Part of a small language model's weights.
Architecture: RMSNorm before each block, rotary positions, biases on query, key and value, tied embeddings, capped logits.
Training: a variant of Adam for these matrices, 328M tokens, 5008 steps.
Each number is 500 + 40 x the weight over the matrix's rms, rounded and kept within 0 to 999. Layers, rows and columns count from 0. Numbers have three digits each.

# up: layer 9 MLP up, 640x160, rms 0.0932, rows 320-439, columns 96-127
# down: layer 9 MLP down (transposed), 640x160, rms 0.0846, rows 320-439, columns 96-127
# gate: layer 9 MLP gate, 640x160, rms 0.0981, rows 321-440, columns 96-127
up320:504512488440446474501445502486528493562444525521490483568397442506555533484479476437517465519518
down320:473556573531477541511500443540531498497519485522478475503515482507489523431581520459426507505516
gate321:550449437548550525529515436525510479457479470518525548542383502503453468475490527563528462475503
up321:499439507461452459497466483469508494581533507561529535478531537468533510482541507558490482470575
down321:498553491528484479554509488436494492425421516492516433526502539485541512482481497479490496516493
gate322:506527585521500484506477481514456567567503445463542494475512457483506485491488435506490546530443
up322:575455496529573425543498511420509573430470475516496531402452494411529460504446496583518516451511
down322:494545495528546482525561468458551454470509513586527431508477455557532506473539516470466518435452
gate323:424506417511449459548502481528520546517517508498491553496491458453478521457524548481478510487482
up323:512505520430548490544491551539452529546504482544396501498542501501541521537489454478465511541482
down323:497512496426515502462475452500425481477503476518523443582454546461517506475479476480388560536504
gate324:559432495513502456568461525526522533548415514611407553485409526479491578528469497537552472502523
up324:554514514421497529550533482453535509469473565430462511476426486458464500570469518526602528503487
down324:462506483513518493482455387534452507526515499500441530474435487567444453504558494449385513516484
gate325:495511526571411468553546491480513515559483490437571512480500492492570432472455444476467515403526
up325:570443396516533489582513515493471475495521425441482504511521432551534369532471458544555536527604
down325:495492535483411544588567469514473521444454550427407553525541570530484476497503476519447537393540
gate326:466439497600502417491484502453451510521484569552533513531467500524522421496438513492402511473432
up326:477465455589478449494460479531514472447495563527491452461544419582505434540472515461487488485504
down326:525532465483498514503449527483453548490540507485472500417525388507540525524517478520371491438501
gate327:513526472522515558497461443489504491436553472511437440516521408521491509516556507551497524527542
up327:529513512518514450489483541498456489495520437507550517496451432484487527420475484564518473457525
down327:532571454572479542558482529492409545501489532530447528487527562556464486473540586463491535540488
gate328:438443444553509543590583456484521502523477471539475484409469390415431492533540446482497495518529
up328:482505516490499515537496452525499508462473536526549493517439440503488503464518519508502497551528
down328:485525484530585522480591436516484477508527519508492519490523569442491525482459532505587515514459
gate329:558480456497462552514474486487531493500488484442445515512444389482459474410491487484587523550485
up329:487486410552493497489466545481528567484533560460424497525551462465530449395511531462600542526464
down329:453500517544507429500519496518510526476495494583536513524621501490488510481514561461448500549537
gate330:496476529463542453538552576441499512477539431509502482470496471513529400557518497466474486480520
up330:477505509465520481466464435474501551508462489474483541477474534490512535525567568488512611458541
down330:505446433545506466549475585406462472490528524523481608435482475508494508498486491480503502471447
gate331:529453509527505458447460528536493494553447513509513501480469477553499457391486379495496511509510
up331:469472543467535399446530441523466455458539491474515533501491478505442596550408492568492512451513
down331:531510559492510547450472530528553492502561502466486546392493493531467428473484486481437431466512
gate332:451460450537534450503540395566523553542501506441598497521442479476420567488532445486465475434484
up332:459537525485474510517533492433502466526541425495548503507531483478524486509520519571499440450547
down332:454557500502514478497471566517520499517489545523544448411472450463499520437502496478582514486557
gate333:515488554544449576533459571494589511458446542466499487528502505516514525425485484483466519526470
up333:513519459460506425472504484519472589575489491543532514474518484512519527527475554539492496505482
down333:476570526550442580503509559566532519442487509489480517540467553463504460488459518564595495523505
gate334:483511543515579549611535526476578431529460480489523527488480490562504484460543530522501513487460
up334:550542504477522454553551527503485473590654546475537523468521455503484496556551501498478383572489
down334:540541463493416406513520506489490555504519513490538630516494524549525490526498455524475516519493
gate335:486422518554509478517609480545526524466465543490531486548501535530531496560559503475480492445376
up335:486544503452560437450510420604522501458453471496475503470485452464523495550505428494515460560547
down335:445540492452574546502515433543513533512417510505484519544490497552462545457554514581407489496459
gate336:434490507504502452527517476545446474569472476524518533461442552517545466510497537584488514534502
up336:483447556520455580460515467569487542469449511470463473406474487532560481498514495531514429526519
down336:483488568348464542426482452521519442380528587516498446455479446536557525586473455511426535448479
gate337:497470509515539576544481481538463506514452514506444466493485461522571549444471507464501546473536
up337:498525508546547450549488481553520492536512522450449435455471516523454513507545520461477442487527
down337:487506495466436486536483397497576527522515479436445468486478563507530539530509458449557524531510
gate338:512512576482456466463483469581404503533501468552526559456554485454507465477482437446546463467410
up338:480512532465526495503522504430460517459507496509528492507521483494527529574527481488465458492531
down338:529411442497492448481490567530503539505486457470432451551543525563487471443446509538469539507433
gate339:467444482488461504524470462492505456464498440492519534541445536515548471456514468534462495448477
up339:474530414515483429499460481466534507439526479386516473517427439519541537569527450450503482520558
down339:440599506491481466474458495481488491438487492467431421438527383505477492556496512389437437495500
gate340:552556454577518466554479524493441470552490502571473525494489400501470498408492530466484481490471
up340:568573538492509466489487522483505513479517497516523477467607572525509464496480492512461423462540
down340:489413501461398444478449531479472552515559519495521540543587533510493477578535436525403476502528
gate341:480465585533532471491531494534496539482415524481504551455452568510492428587426493470520596501568
up341:555516484530495605463399443537524453501458520480478457507484516519432495517543539468513497476509
down341:486502488568418489524450469513540487522466461450479525487468517570570457501492497572482561468555
gate342:483586459539459462390522508500507538469459420542497522457511525523520493459503505447493498453524
up342:513483459522528431566427494473524594573488460494489502497527548483554482524550493496525519495466
down342:535561410541457514447475539513571468506566480536466537479463427568498540460448533484459591454494
gate343:485571482471519494579517474489536414526427443498465492521533471522565481492542482463519519562464
up343:511511537550540458508454518474573502539516450470466391511479487541419541485469470541545473541462
down343:470528391607435418476553533531475542562480441480486544531475479529542561532543502470487451446506
gate344:503543441524503515490578495508506575462407423488496449518417521499517559503542508357485524453455
up344:459475505537551510527456491434566561419501493500512430554477484525546526454463487526466441540554
down344:503460541480480545547509427500495532516583490541483513544481432566513453469477482460554541533461
gate345:438471563452485433515637508521562509513553495525496490537551468488473569483439486481485536447558
up345:521519580458503513423467495491489503491481506422476527526502468493509508538529542505501496542569
down345:517449513540488454464484494531459528491418505508468523519482513540495413525494483517649531507480
gate346:505434526573495553476498505452511529546502480622506493510531494556518475475443525532509552502501
up346:472561548509481547493475450545489486524484515443555499541494526554393447506531483513482471427505
down346:536471489492499519466492541506468460474513433537465522593479518552457455555473437536470482534478
gate347:476540497477503459540524459541484516534476476558440503591487529514492465512475535493534555528515
up347:483422455473509520538481463535505417448497479461427487502546485523500510561510490532516504515466
down347:503521480569514571466490586482485568542489484426469482500540508563466489529598519453398460486498
gate348:480484489543548542528545489518500521499425446510514456491527441530529460457470490462498547492471
up348:474508458488508553493460466525504502552424567528580481509557497508457502479515530553465484508558
down348:462499402471493506449494478526466530536448505516518535556530512523508523432472547498630548456598
gate349:484538544558472490515498476520562580482454461460523570443418535531511482452492554461468476548494
up349:509538521521481532603489525455524422534470502482458551540603554488438511521465542480452538551488
down349:528572483597540506528495597525420457501498548511443463447491484523502520583489523451521476447498
gate350:472574473522490515472542510393550525516419519520548497465484531510517475436509611489445587512536
up350:525494494536484459571499514518502502506501494516514502412497496446435486501523413518502457521495
down350:482561509505519507503537466476463480499475500493552441507504489526526454495510567525380567505495
gate351:411507450503463464517501505555432464462490474436492502497493498498410452502432444502477428487433
up351:544477503523530424419435455508491506564470459479514422551436433507522463547497440523500459554444
down351:539510533440488526378487548498459546534498403510518581491481471481545535530407486462660463474526
gate352:482524507589480459482512499452472516534488496486616499506569459563520519502588437479501476509549
up352:546513586477437497508505521488455452525504528558514476511496535486498458492430478459469491503471
down352:501496604426483514584486622561466483518437506509462489554471536534574562451491545511614524516465
gate353:494510507493517489540473498466499521485534476497496532451498485531549564524432474518549512499501
up353:452472463501449553524532508530485536528449485508431471485471503540547542454543477467435474534522
down353:499517446524502511500531426501506446473444499551502517583488543543469562480572448457447537526518
gate354:529532541528487498577520536495420526519448558583517473496555497443525466484489463478515376599513
up354:489474447484485508522507521464525534479495473576490514454519457446487499446463462536422562489490
down354:478436502481483546445462530512461476504490592480532507516450458577516551523539506466584386489483
gate355:515483564491535471468472469570441480555473456561487522455509499443486507580453512487566382472509
up355:413479470530523547438447469563523580623529539460558515538534519555547518522509479486503511536450
down355:531402488481517491505490547421495493481531511515506525449423593489546475546503447486411505465521
gate356:465514468468519498509477503567433531503484490531525528439472469453471498430481468476444526488534
up356:518605484524477564497513533510461545399496514506494470444489537484590418476573498459481547443530
down356:481544547538540599479424486517489443467512524512481530509507465487528573559582490495518571425516
gate357:514443474509474577458465575471547527518400513458447544497435532490494459470488478464502530458478
up357:440488507454483487557549467464520514457547468580592483512477475515458494496488483511533525566483
down357:483484512467510518514561371517501528467515527527509425514507469418456477514473461568374484543478
gate358:502475611489480550562543478505567532484450494551455562412535516534543533531480549561455466496456
up358:474479453471626440443507483488515517507560466530494377513503513498538559513544463429589499545546
down358:440506463521478466527487514497487517510505454531511480527514473565462511496545524469450497521511
gate359:556503525503569501510519495549537525479538435494545478474426572536473520463503462416513472526481
up359:557551493469579497545527602516517533507494451488564487531478449516476488446544530483440446513470
down359:467468524505479430454567490472502474499507512545478608455583501452475531488487467445636521490512
gate360:537480514491473500539478569536454516528468492473508510546461526525452473522500497560466524475529
up360:542569503563521477502429564519449514484504520496433515554511520545511485506526537539450462433473
down360:481528510521531527413485509456567497463554593461484526491516445489507586501451514505564510506541
gate361:485504471483482514426468547627474499485402459489530435505507478561481444496540525437485485515547
up361:439536506527537502563558559531447497534550463436543507513502467413561567442465452507554534572507
down361:427518452475535470570499529535458497494488467517487488475464477442474479448552473538325496479480
gate362:467408500518442499499473580516462500573537560469551511486524597503475494471473508519488457471535
up362:496498439547448452519541463539457458457510514518481533409566494478538577532512477442448499435498
down362:516474464507475507494456520511538479529550470544455470469504500438515501559480515488546489497478
gate363:439508509450511562495414522482564473531479480578549499500476465574465503520463453484528470555524
up363:499436371500469516534533502447475458485471503526562505487485475499498517467497528522478437470521
down363:488530441542528477531504514442486536485475445531428448536456498463470486474482510508540444426520
gate364:496417463491511541484542473563498504506545547479544432526525513437505521498525476523488435500547
up364:434497422519406496557493478506506524563454543494521432528558523538493542472493463535513538544501
down364:446481467452484382490495532450519583479452548516537514554456530452486522513520530429585524486481
gate365:522520566477452530503526508568525474566525496535523425509430522466441563471536457539527541497526
up365:541564560490468512495461541503506547551486577509550482509462517503447512500511467481474503506571
down365:476517563498510489486494511532603516456602505450497475519521459472519543537494514483551458450465
gate366:485486497504580554540486545591428493547494498529566468461456522533520597466447520546481488555554
up366:428502536475592471486372515488424502469525490570521487520486427477572601505476474479534521480543
down366:484502468473496466518437478507486508513467493467491449474536480571485531406497540521457460499508
gate367:518500493594460566505416446498453509475425515472502474531514437505474474468545507503517495541563
up367:440458506444533515479596534502464483555559439480509502478440431468527483462539508438482502462416
down367:475418538498507488496485530490511482567516505511487489512420464471538458477489466413555498510390
gate368:534552423509396494501488531562513481471505438486526476527483479526456494462482538533511562481536
up368:440475489456471531439528466546466493497549492446499461482509481484510435529467540503472570493580
down368:513407472484467492583531459526574501502565589463468570479485528469513517483459496598559509468500
gate369:489425517499479542479510508531434463513516577520483537533527483544551557472485536469465407471528
up369:452524535563494465515521448485441539512491513578440520461504574565505477497499504441512443526529
down369:500529463535530467554495441537373498467487461459496514540584533478496441513517500572549505589526
gate370:493393472534558528557481503544524517556506442489482481523476505521459536483522570474471529534535
up370:471537488477523466534464405521566508528558485488496535530493506514454497432475514459579561538490
down370:520456478473566477530534503511458534468542518497482496591480549592504541473509551529525519550580
gate371:552501555567502470507479473449474456522482462464511514501474474532469607476548523587474476453470
up371:479600494449512439505498479529461443526534510502546453544487488520492553468517472497501534486452
down371:470504545536471441502499515475516528501473563539468517400549513454491472485471524519349540465420
gate372:554510455519510454586467460513563412538514542515423565471526538454537527529463469434496576522530
up372:474535529560488535572493614493507448485472555519513571509504564524450536470512529503489464498562
down372:443513482543484447525489565523508388460583551503508492553518572516543553548502501485506511463513
gate373:480380501511518506557479545546525487583524524532516468541483456505539539481531559431508441537501
up373:468557484568577501499470466501529499437527514497463527488483487543569524533532580500509555507546
down373:500530477506482468460485529503466486526455486489489450491448530438556495466471557565476464506570
gate374:413455549513506472495500488558611480491436478508520527487483484526451496515508457556461466461533
up374:463454476434506463506498504513534556467477479510486525459505439535514518515529466473490468560556
down374:516470511385569544490523458475452558401499528479519462487577529479557458485526552472532482502460
gate375:480485512429470579486511483519483506511447492533496485472555469566448548536511490452487469507504
up375:601449492516569537476502532480486593463443546477558480474492523477539414532493521567482518491448
down375:515447482439477551442434489502515525450426455543516462503520477503469487524549482465508467437508
gate376:535554403555450478507493467514481538467526588507467510450508502460478462490534463501480526552514
up376:463488538522493463458464481548466476463445544494483553476441463482621484490436478512503506437552
down376:473531562516464504534440559474516526500498517537472474492544409495488464520547484473437523510604
gate377:495464519481434504583548470459452460485518475479443476527452520487475497513492509437457452409491
up377:486509492499501540497451533488499497578490496488469489486569533553572456513477477497496411504452
down377:582494579457528612612478527526453472447508440541542521484500477495496516517556493460596551534470
gate378:552495469547512441532526492456521459502506480449528442483449460511500590503515463506476567481497
up378:525436406541559475503535495521458548440467571519450483527466494505468463491497574438505463471501
down378:534547486410443472464547540507497504454543470472489579453518464493558518538517459500492545513540
gate379:465486438503560507493467495516474496447444496512560494524448465494493531495505525506485474527509
up379:521447506532442506536487524399610549497541510532416459446461536549504504510591522562451554533415
down379:530473426477475583485504583488481497468510493548482501435502488476398480490468489501524563486446
gate380:463457522502473592535479463517437524580533428511573547500512523504525464412513517481498516469470
up380:526430565497532522519531480501476506396409563492450474510608489481569493532527444506491484468454
down380:521420485472544553542442464566484456500421517553507514532531465484463477525494576498600555500505
gate381:471459432534463527548543518519492509506494457483495433505522585432503471495487478496508404506507
up381:546473602528486493492514453487503588521461559447510546534481486533518498525461488545520448471510
down381:511512476480567515445527579465525440500485501472497454471532518439510492443450466494426537462494
gate382:505508539557461592486507476534507428572468432504525462491484521491547549513508505561508473492535
up382:486546405538459475507371557592486488524552465499542534473539536536524570538495494478502494471457
down382:428500441541593526485443492557489576548532416502477469383484445506500571472500616514473534447516
gate383:454553396479477456502423512492523453462433509548544506459516495447494527501607545527517574489446
up383:451517512472515522461483479432556484472483466476527504521460484348586485415465526552514502490415
down383:464481558501460455432443502558519516499510460595549508502541529495538572539473492444432510483494
gate384:529463515501509526486593515417539534462508545542451549453512494524569463479526465509502583572512
up384:535499491533536509521580514516469522516467546580536464499463491495501526504469445547450557503488
down384:537552517561462496475496517458481468532523501487486503521521502518473470533504509490405505522499
gate385:547468513496456517478573449502513532447402506499567475474549456523530502454488489516513532499545
up385:436543505591494451516456570538490497476480560517437511512568479546555495389477507534589531593513
down385:525558498531492439546500536486502468501511477579547501536509501484481491424521530549340502538440
gate386:559511483542484534512465491516439541508452484547482486451551492549508482580518519474462564486482
up386:516536494537450410550445409499541385543546541521504542536490494476518473469480510538524488513452
down386:471539498499401530449503547442532508540588505433485499490484534511457471386503435560553450508512
gate387:482439472554569506585556548502467522493458497508519508481524567498500466539464485455576511473515
up387:485535414488458471558502538485528482533549500475487521435518516529521527511465580516473510424517
down387:490478452473496522446513548527479581505515527477477482451542467530479508551525506408724511453529
gate388:481470527531488521502505518504531481520485532490564488558451477555463547488504535462511533455508
up388:557511559506484506456550552537485576512514525437573498469493524505364480459543498508465554504492
down388:522516479478471478443530556509591464527493553585476368502435522531489456439535510511508513489517
gate389:511468547530503474522504444467506588539435498513508491527498492532488577546505467546461524521513
up389:577497412485431469544503517424477443530478494494499539492495457512513536428495508474503460570506
down389:565486504525479465489519440457538499520472458518508465513431462548478577521519406528457534457443
gate390:415549478504449465528563519552506492534529406522485503539453490520489497481527526495502472414552
up390:552437478565502447538419535481552571515464492466514445454514500469498519472514499476475508526489
down390:483536466440508478500524499462448504515576473517471497479565546481485514477445449604551532493451
gate391:471420489555558455485488571487526408439432546496464520485530451490444555456532475545561525506498
up391:402607460460484594497530450556469555523471475521531522496518567525487510528425480464551545548577
down391:463491599458518487531507476516450487510499551447461464560446458507418490424491559493366481540512
gate392:474460411553535405562473486452419448530509498548496518454558434480480440505569510446461529499505
up392:452483476555502454545488424488487485465495481535580510514566500449492441517497561480558589464520
down392:535482551493522510503401462438451429494549509581527460505524531459544509507520516494403542495484
gate393:444481549551457551551544612497514484555466511482475486495461456461556552503421454482507528561488
up393:495543424478457549530554479549535376457547483465507540451505535535454523511526516483485474475558
down393:494491501434552465430525403533474550456454481481542475507531476519450502456541489515470485507505
gate394:422498494539524551499513451554490494467504459486500475483544516477495513469468540514535547473499
up394:434501492488540543496479473459497414422535515513438507438408490524535541532479475539483513510522
down394:499498509501488534433500491465535441451485468530444512524524438490516511546420499506620491512498
gate395:513515501460500524493446480508481444513455500524505472539487547555566504560471489512498544495466
up395:544507489473516424567514469472441482432574450461507497466428456491437457426534484507468485491507
down395:541472416501510533459481451516468534522501441515453423536481531568577479483534493495483513472476
gate396:467551453479519459474521530475530463523481467531452409528463450532549555518477437460496520484484
up396:433535475595499489459480501460475468556531470529586532451501510527561479566508512475531521524539
down396:504518510477512524533485550530530471553548527500479503486499506532545503434479495550435496523545
gate397:480427524585437520553485476578463510482495441487536527494492534483501493529471480507504484417526
up397:518459493569543599478502466486522479526491511495490477535497516522484529483446500497499572465489
down397:461500520515516491540417563497505463548498491507519417522527536430533502542453493445469462445531
gate398:538516491502527524544436433491464560502572492492623470524474461508509483487503469454485497565465
up398:470463488505490515512447487483496493557499540529495476489488475513520496514420480460536470446556
down398:528496446466527540510520501475535574461576593470552503494532534478447463463508497544556468518518
gate399:504457519522505504482545547494517512487539529537496543500494503523471521519483536466510500465440
up399:555475481494499542519559497580497488549448497503557573491533485479447453476491497503494490505528
down399:493477517414465510518538475496466477517492531504430486478524508558504449455486545498413549522509
gate400:499515440521442534574473487551475457524458558479521493529477470471506530456557452507487487494468
up400:484464515457566398592479486427490533507436527504410504531505444510457527484430470458563497540501
down400:527515488501475469495491512492476502489495505484417493504513507516489501533426537488454474504518
gate401:507537501479537499493491482536509502534529473447592511461497561465438529516525493477486470535475
up401:511526481524508462523501531395560496474456506588470447488467435577513429458476518423468535587540
down401:468513521520541512506480406486497464537420474476503491434493541475457520502506481469577472540522
gate402:449466558543547544549537529550494543487494489505480474467540502472555575495511432518487535479539
up402:534521518539496450495486504491478485477557452558459531484530508524552558506515491527521507584473
down402:496549446517491467510570466451485516450567452512491565515588568542506465510460497497530475593441
gate403:445517484486597479554492420479461515519504576493516482445485505473450483481477449456463458472466
up403:510413471450539481481499436502478465492518516418496559466452463476526491520438498509479477496565
down403:512489565505459498466473566463486526541469445544525482578610472446536567552577502540534474433487
gate404:517517455519503508502524461487530473475491543444519477461510433496479541436553545548499517457509
up404:565464478513447463524488553461459537502488414509452480501477485499495543536441480516438541447474
down404:471509454523502519499458532499498470527545491471515506417514476542499493503497472517643529496471
gate405:469504493570517485502414528547504534532440483548543497483464515519500498419572476464470523425505
up405:574494518537471579437457515539494448497517476477482522503612488514488482450521494577500443506512
down405:548454528473509508481483470497449471455494533478527506468576516436482448503521450477471436473503
gate406:497459553515454469552518475557459467516478472463454525516419457438468492544493462549530460554536
up406:572556523506504510505532444553503539490463485579533465477481483614531516523494552518421506434441
down406:475463513537489497561493525506466470478491506477469552498456465463476489567479436540532466460581
gate407:495552501433532495533524440501504508471522457500530436443453451441466582458485477554513538492491
up407:522528545472513464515495491500506511552538485534495489509489481437489525523424478578526503489519
down407:491521529545605590513458521486462520524535453418505472458505474533530520463480503440555582506527
gate408:507556480466519551546532523434469544573490452502493484560564503594481489427435428391467497504486
up408:535398490519409525478500469483466436514521508526556506593504400491517490463511531509517471561501
down408:520515536507536533452509551489467550521456470489499569461535459558462514451501525437534516432442
gate409:497493468455522503486508495444477542544545502543479559485504497507452444528513543417481482516526
up409:488531466483526456468383472534470592491524455487554495477393500432505420474516463512500496457507
down409:505418501514537499557473453525467587536478482518486477474497514403487451485536484461485539411512
gate410:521494489512451460499453474512507480519588611524451501501500543540519543586493474516446474476488
up410:500576423550525450509508519619523460570422591466505440530452474442438568499483489507532539510471
down410:487508498559486561461433588465517518446438557476445463517432521551508500508479563583532518481521
gate411:516487500509542509437465505524542476526467460510500438481510587559470525464502494533518543448482
up411:496446539554510536501456550502496378585449472498546483433499524577492536480473452576496530511569
down411:503472509500487463525559579555498441553584537492518589491492512515531568457432480502452525505543
gate412:493446532583486551494513561468464494508548436444518454454475501522505479493558429505512501548470
up412:540448512533482388525513525583485446486499523483429554578530493466496520550468474510479460498498
down412:535535509550582478445514597499539463459519516494490471449448484516518486432540530483539477448491
gate413:519553445544517568480464489545531580442442444517579497473574456523492546493571492529469501553570
up413:475463497534556509536567482509465488547399470470540457531546556477535454528571530505498584494494
down413:510465533448567497527588451510536464498538489548477470515590445554529480490524543481555534432528
gate414:528578434489494467563490520498501478511531477491400524521523494434441461508471491531506531485544
up414:474508435441520546512549537534521522500510461610499517512518452459512471567557523509554421491493
down414:537512557435477501493574496489448426455531564506488489530500465531515512459464508520512511529469
gate415:539480495458486536540444566521434531522395415512517425474558487493482542475529485522467499382515
up415:477466499498502544488433532477434476624470505557566521551503589550436540419472436498533474488495
down415:486457504514515431555545455465479477509489478503569519510547578524569475430569524508423483522522
gate416:496569458564530431453481438433475509582460504506620496525478498490442473434535551471475515526546
up416:437602448542472483483497513488513460445442526512396538516471489601545483492630549533505549500449
down416:530568476473527481449481437519550484511445496481536489472492457516527521468457483481428505501514
gate417:427457585516564445490544450506434539579531531475494491466506565441466551489495461548465496496511
up417:531495449502510472518528586494423568472504421582430519532519570521547452548506514485501464484434
down417:521501559481525507530504452407520471468548466480522476541477431505485502475491562432616482547482
gate418:486500484530475538489484468473493529472521491550519437496511499500539515481558518509428470440481
up418:448513518517511473541490490504521477467521486473493606545440488451458461494472480528478411475498
down418:476489517547507480521501510511502480455474437501519579530473486440473558510459439505584451477510
gate419:452472523568588495487511479508436553454458518503505518542474483517483500475468394472500477517508
up419:473543549506531501514484490470435486540538510481405529563487530474443413465508495458512479499496
down419:546523475579488447501473431467528517449525465482497567522491482481522518497522500579549578549533
gate420:518454451475452456523490448511480455521478508447617572508532567509478489495528500560419484449519
up420:454495578500496502442503526509432518519467530564527515555458462556495430519528486536485580451545
down420:524451472462523570446473479446548562483481545587474597506436474516480520498518481482467486541543
gate421:506451486545444455444437480508481474519506531459519507538462556454472565440481473468497521475479
up421:530549475488514549500472540514490451451481557507509478522545584538505548482537559510491450488475
down421:510449474506503502482484521503414611490535507431558402477474497533460549483542474542519527524517
gate422:431445551395457514445591483523473484579528500560479515545547529476444543560504545481468433469518
up422:528494540496564453556529515483548461540487506581516594390575455430501522579500528441511535429453
down422:569550501566509442539484442535492496533459426413448437482482582552437452508461523473434471519519
gate423:521482481494488597534539525529537463634490454458489378469420538451525521504405530480464463512490
up423:421577484526418508544517523514561498496490494505474515462524530479522544420558527505448558456441
down423:507538553475479471484529599541546520477506523485506503447532506493514505501491541507532476477489
gate424:512500481565497559533513461581458477569494518554483472485523478531473542456471482545527479454508
up424:464493492569491475454475509493473536559460558421549547494444487428504548464445565489547559456459
down424:529493437484534566582578495504511516501433465456513442576486470469507498541446583509520483564447
gate425:414466478529564484498536463487493520502457390428495549574510546521457474453534480528509522513483
up425:577528520545464536470430512528579438516500543489507417526503506591545507418465467488532501512525
down425:543571555522568547496486459467502477516596553514502497527504485526497432456487469463445516527495
gate426:431422490531510442555501527449487499476516464506523457474438547507476519489486483463513538494516
up426:502433530480466529521418535498448508520478489490430509423548472518493457466423497513483540439517
down426:575518460517519547468478536503474439507459493489540484435455540511487437471449534497476532516579
gate427:541540556475517528454503536594463502482474448472535514522496504548601433508438504538511532481503
up427:399560545504409510477516514558441500486502536483526519532496538564494474581470512509498490477485
down427:551512527499487528495531563550499507507475492524521481479465512528553477559508474486391441497485
gate428:500524484550514512573467523488438459499488467538566500491499483518417558496446472484525459472488
up428:521461510430429470545483522519533417436382486496538497559475504489442447572549498550469521458535
down428:547508494452541479499489534481478443477501470390523504540537531469510496534512550498497493417508
gate429:487524454538486436557503465518519616476496430512552608515483548438451422517482497507535496496546
up429:500456490459487490449534488511469512453474471545466488401456532511481498467450486489545587468613
down429:514494541535510505512541497495461477539464488472432513473492487487433516527471582530578473528569
gate430:491488534485443541452501561426573432539546508433492463536450500496510488458498492574491504448523
up430:422568419592451508479517516489461514541542456584456479525551511455535457560572396505504554472468
down430:516459486530462527484462530485532520491506542560459559558502509470517529519436514506506490549491
gate431:467469509530437536465478519559526507532493519487467554518497503474439462435496458498516520560480
up431:513503532460613554531507496528449446463469451548499486578457528460509548425521519438397474491484
down431:424492602539452529491510582434518497539505528468495455494514572530444522468526468488639528537488
gate432:531448433538446499511456533543476516512511432490468526492491495465442423491499444561462420486491
up432:483523534552550465522518523483493484507433449523547480563484428550479546542491555444511549540467
down432:526538410514435390509528517453522528544457440465560562549538479447504508504491466449571469554455
gate433:425501495562488464501508477505526468540479440510533487484476502470560504494564518538522464528487
up433:513461502478514467481535512544524494472500522593455502469493526482408556518445504508455460428469
down433:475448457483507511519531458522495465519552494502474500520538417517418515566484504485453479526469
gate434:511507473582522499451476530532514422515496443452454530527487567578424495478543510517467557429517
up434:487570443408525423500487557537522504537509557554489515543499503407441472464498544475538460504458
down434:447568488521423467516502527502509474429499482493549461477592539550439459471510564532405488465523
gate435:501483437473473578505484575538525491488482477568554432499518473541532451468547518583481525456526
up435:476472510502545517504474498554422550499515420449533418547558512494487581534466489507466452460544
down435:501536507529461452506463533437487523464485526533435532497489472524522554488467509457415534412509
gate436:554464582618502486467485503510511472485482485491457500535499537447501546456494486500520462473492
up436:531589532501486515443519512494512468442526503464443475526530520426514579451516508493593507481471
down436:504532479456483455520467487446469484459504562502463524476501504535485478490511452509519517477547
gate437:499392475520536528585447494513472468506415428564551525578463515549495500493511466532480477463454
up437:531475492532500556561482567488512565500465467491562512475481479514533462531476490547494474402483
down437:543574537572509610499445502518572605436567537487505486442491519533494446513485460546370477397493
gate438:520489520463467510507542501472487553466496451600561468501457543487498554524465495487485415515534
up438:482504539504551552522431535478492491436450432485496413499439513489414482508556506574508532516598
down438:524487416477577512479564560465473463545545538478508473526526468493462402471484518512556486552546
gate439:512499481465545554539533538480491554505491504601481538514447515500524450478494491514514452438544
up439:568501415457471570516492507527483525555486521473370485518529443436508440473492465532498491453514
down439:512529514497548499520517523481500474517514522424455489578551539529510504595445492520511494474538
gate440:548552417485522521520551459520478504493516487580468486501470451500481545586546506482504514429522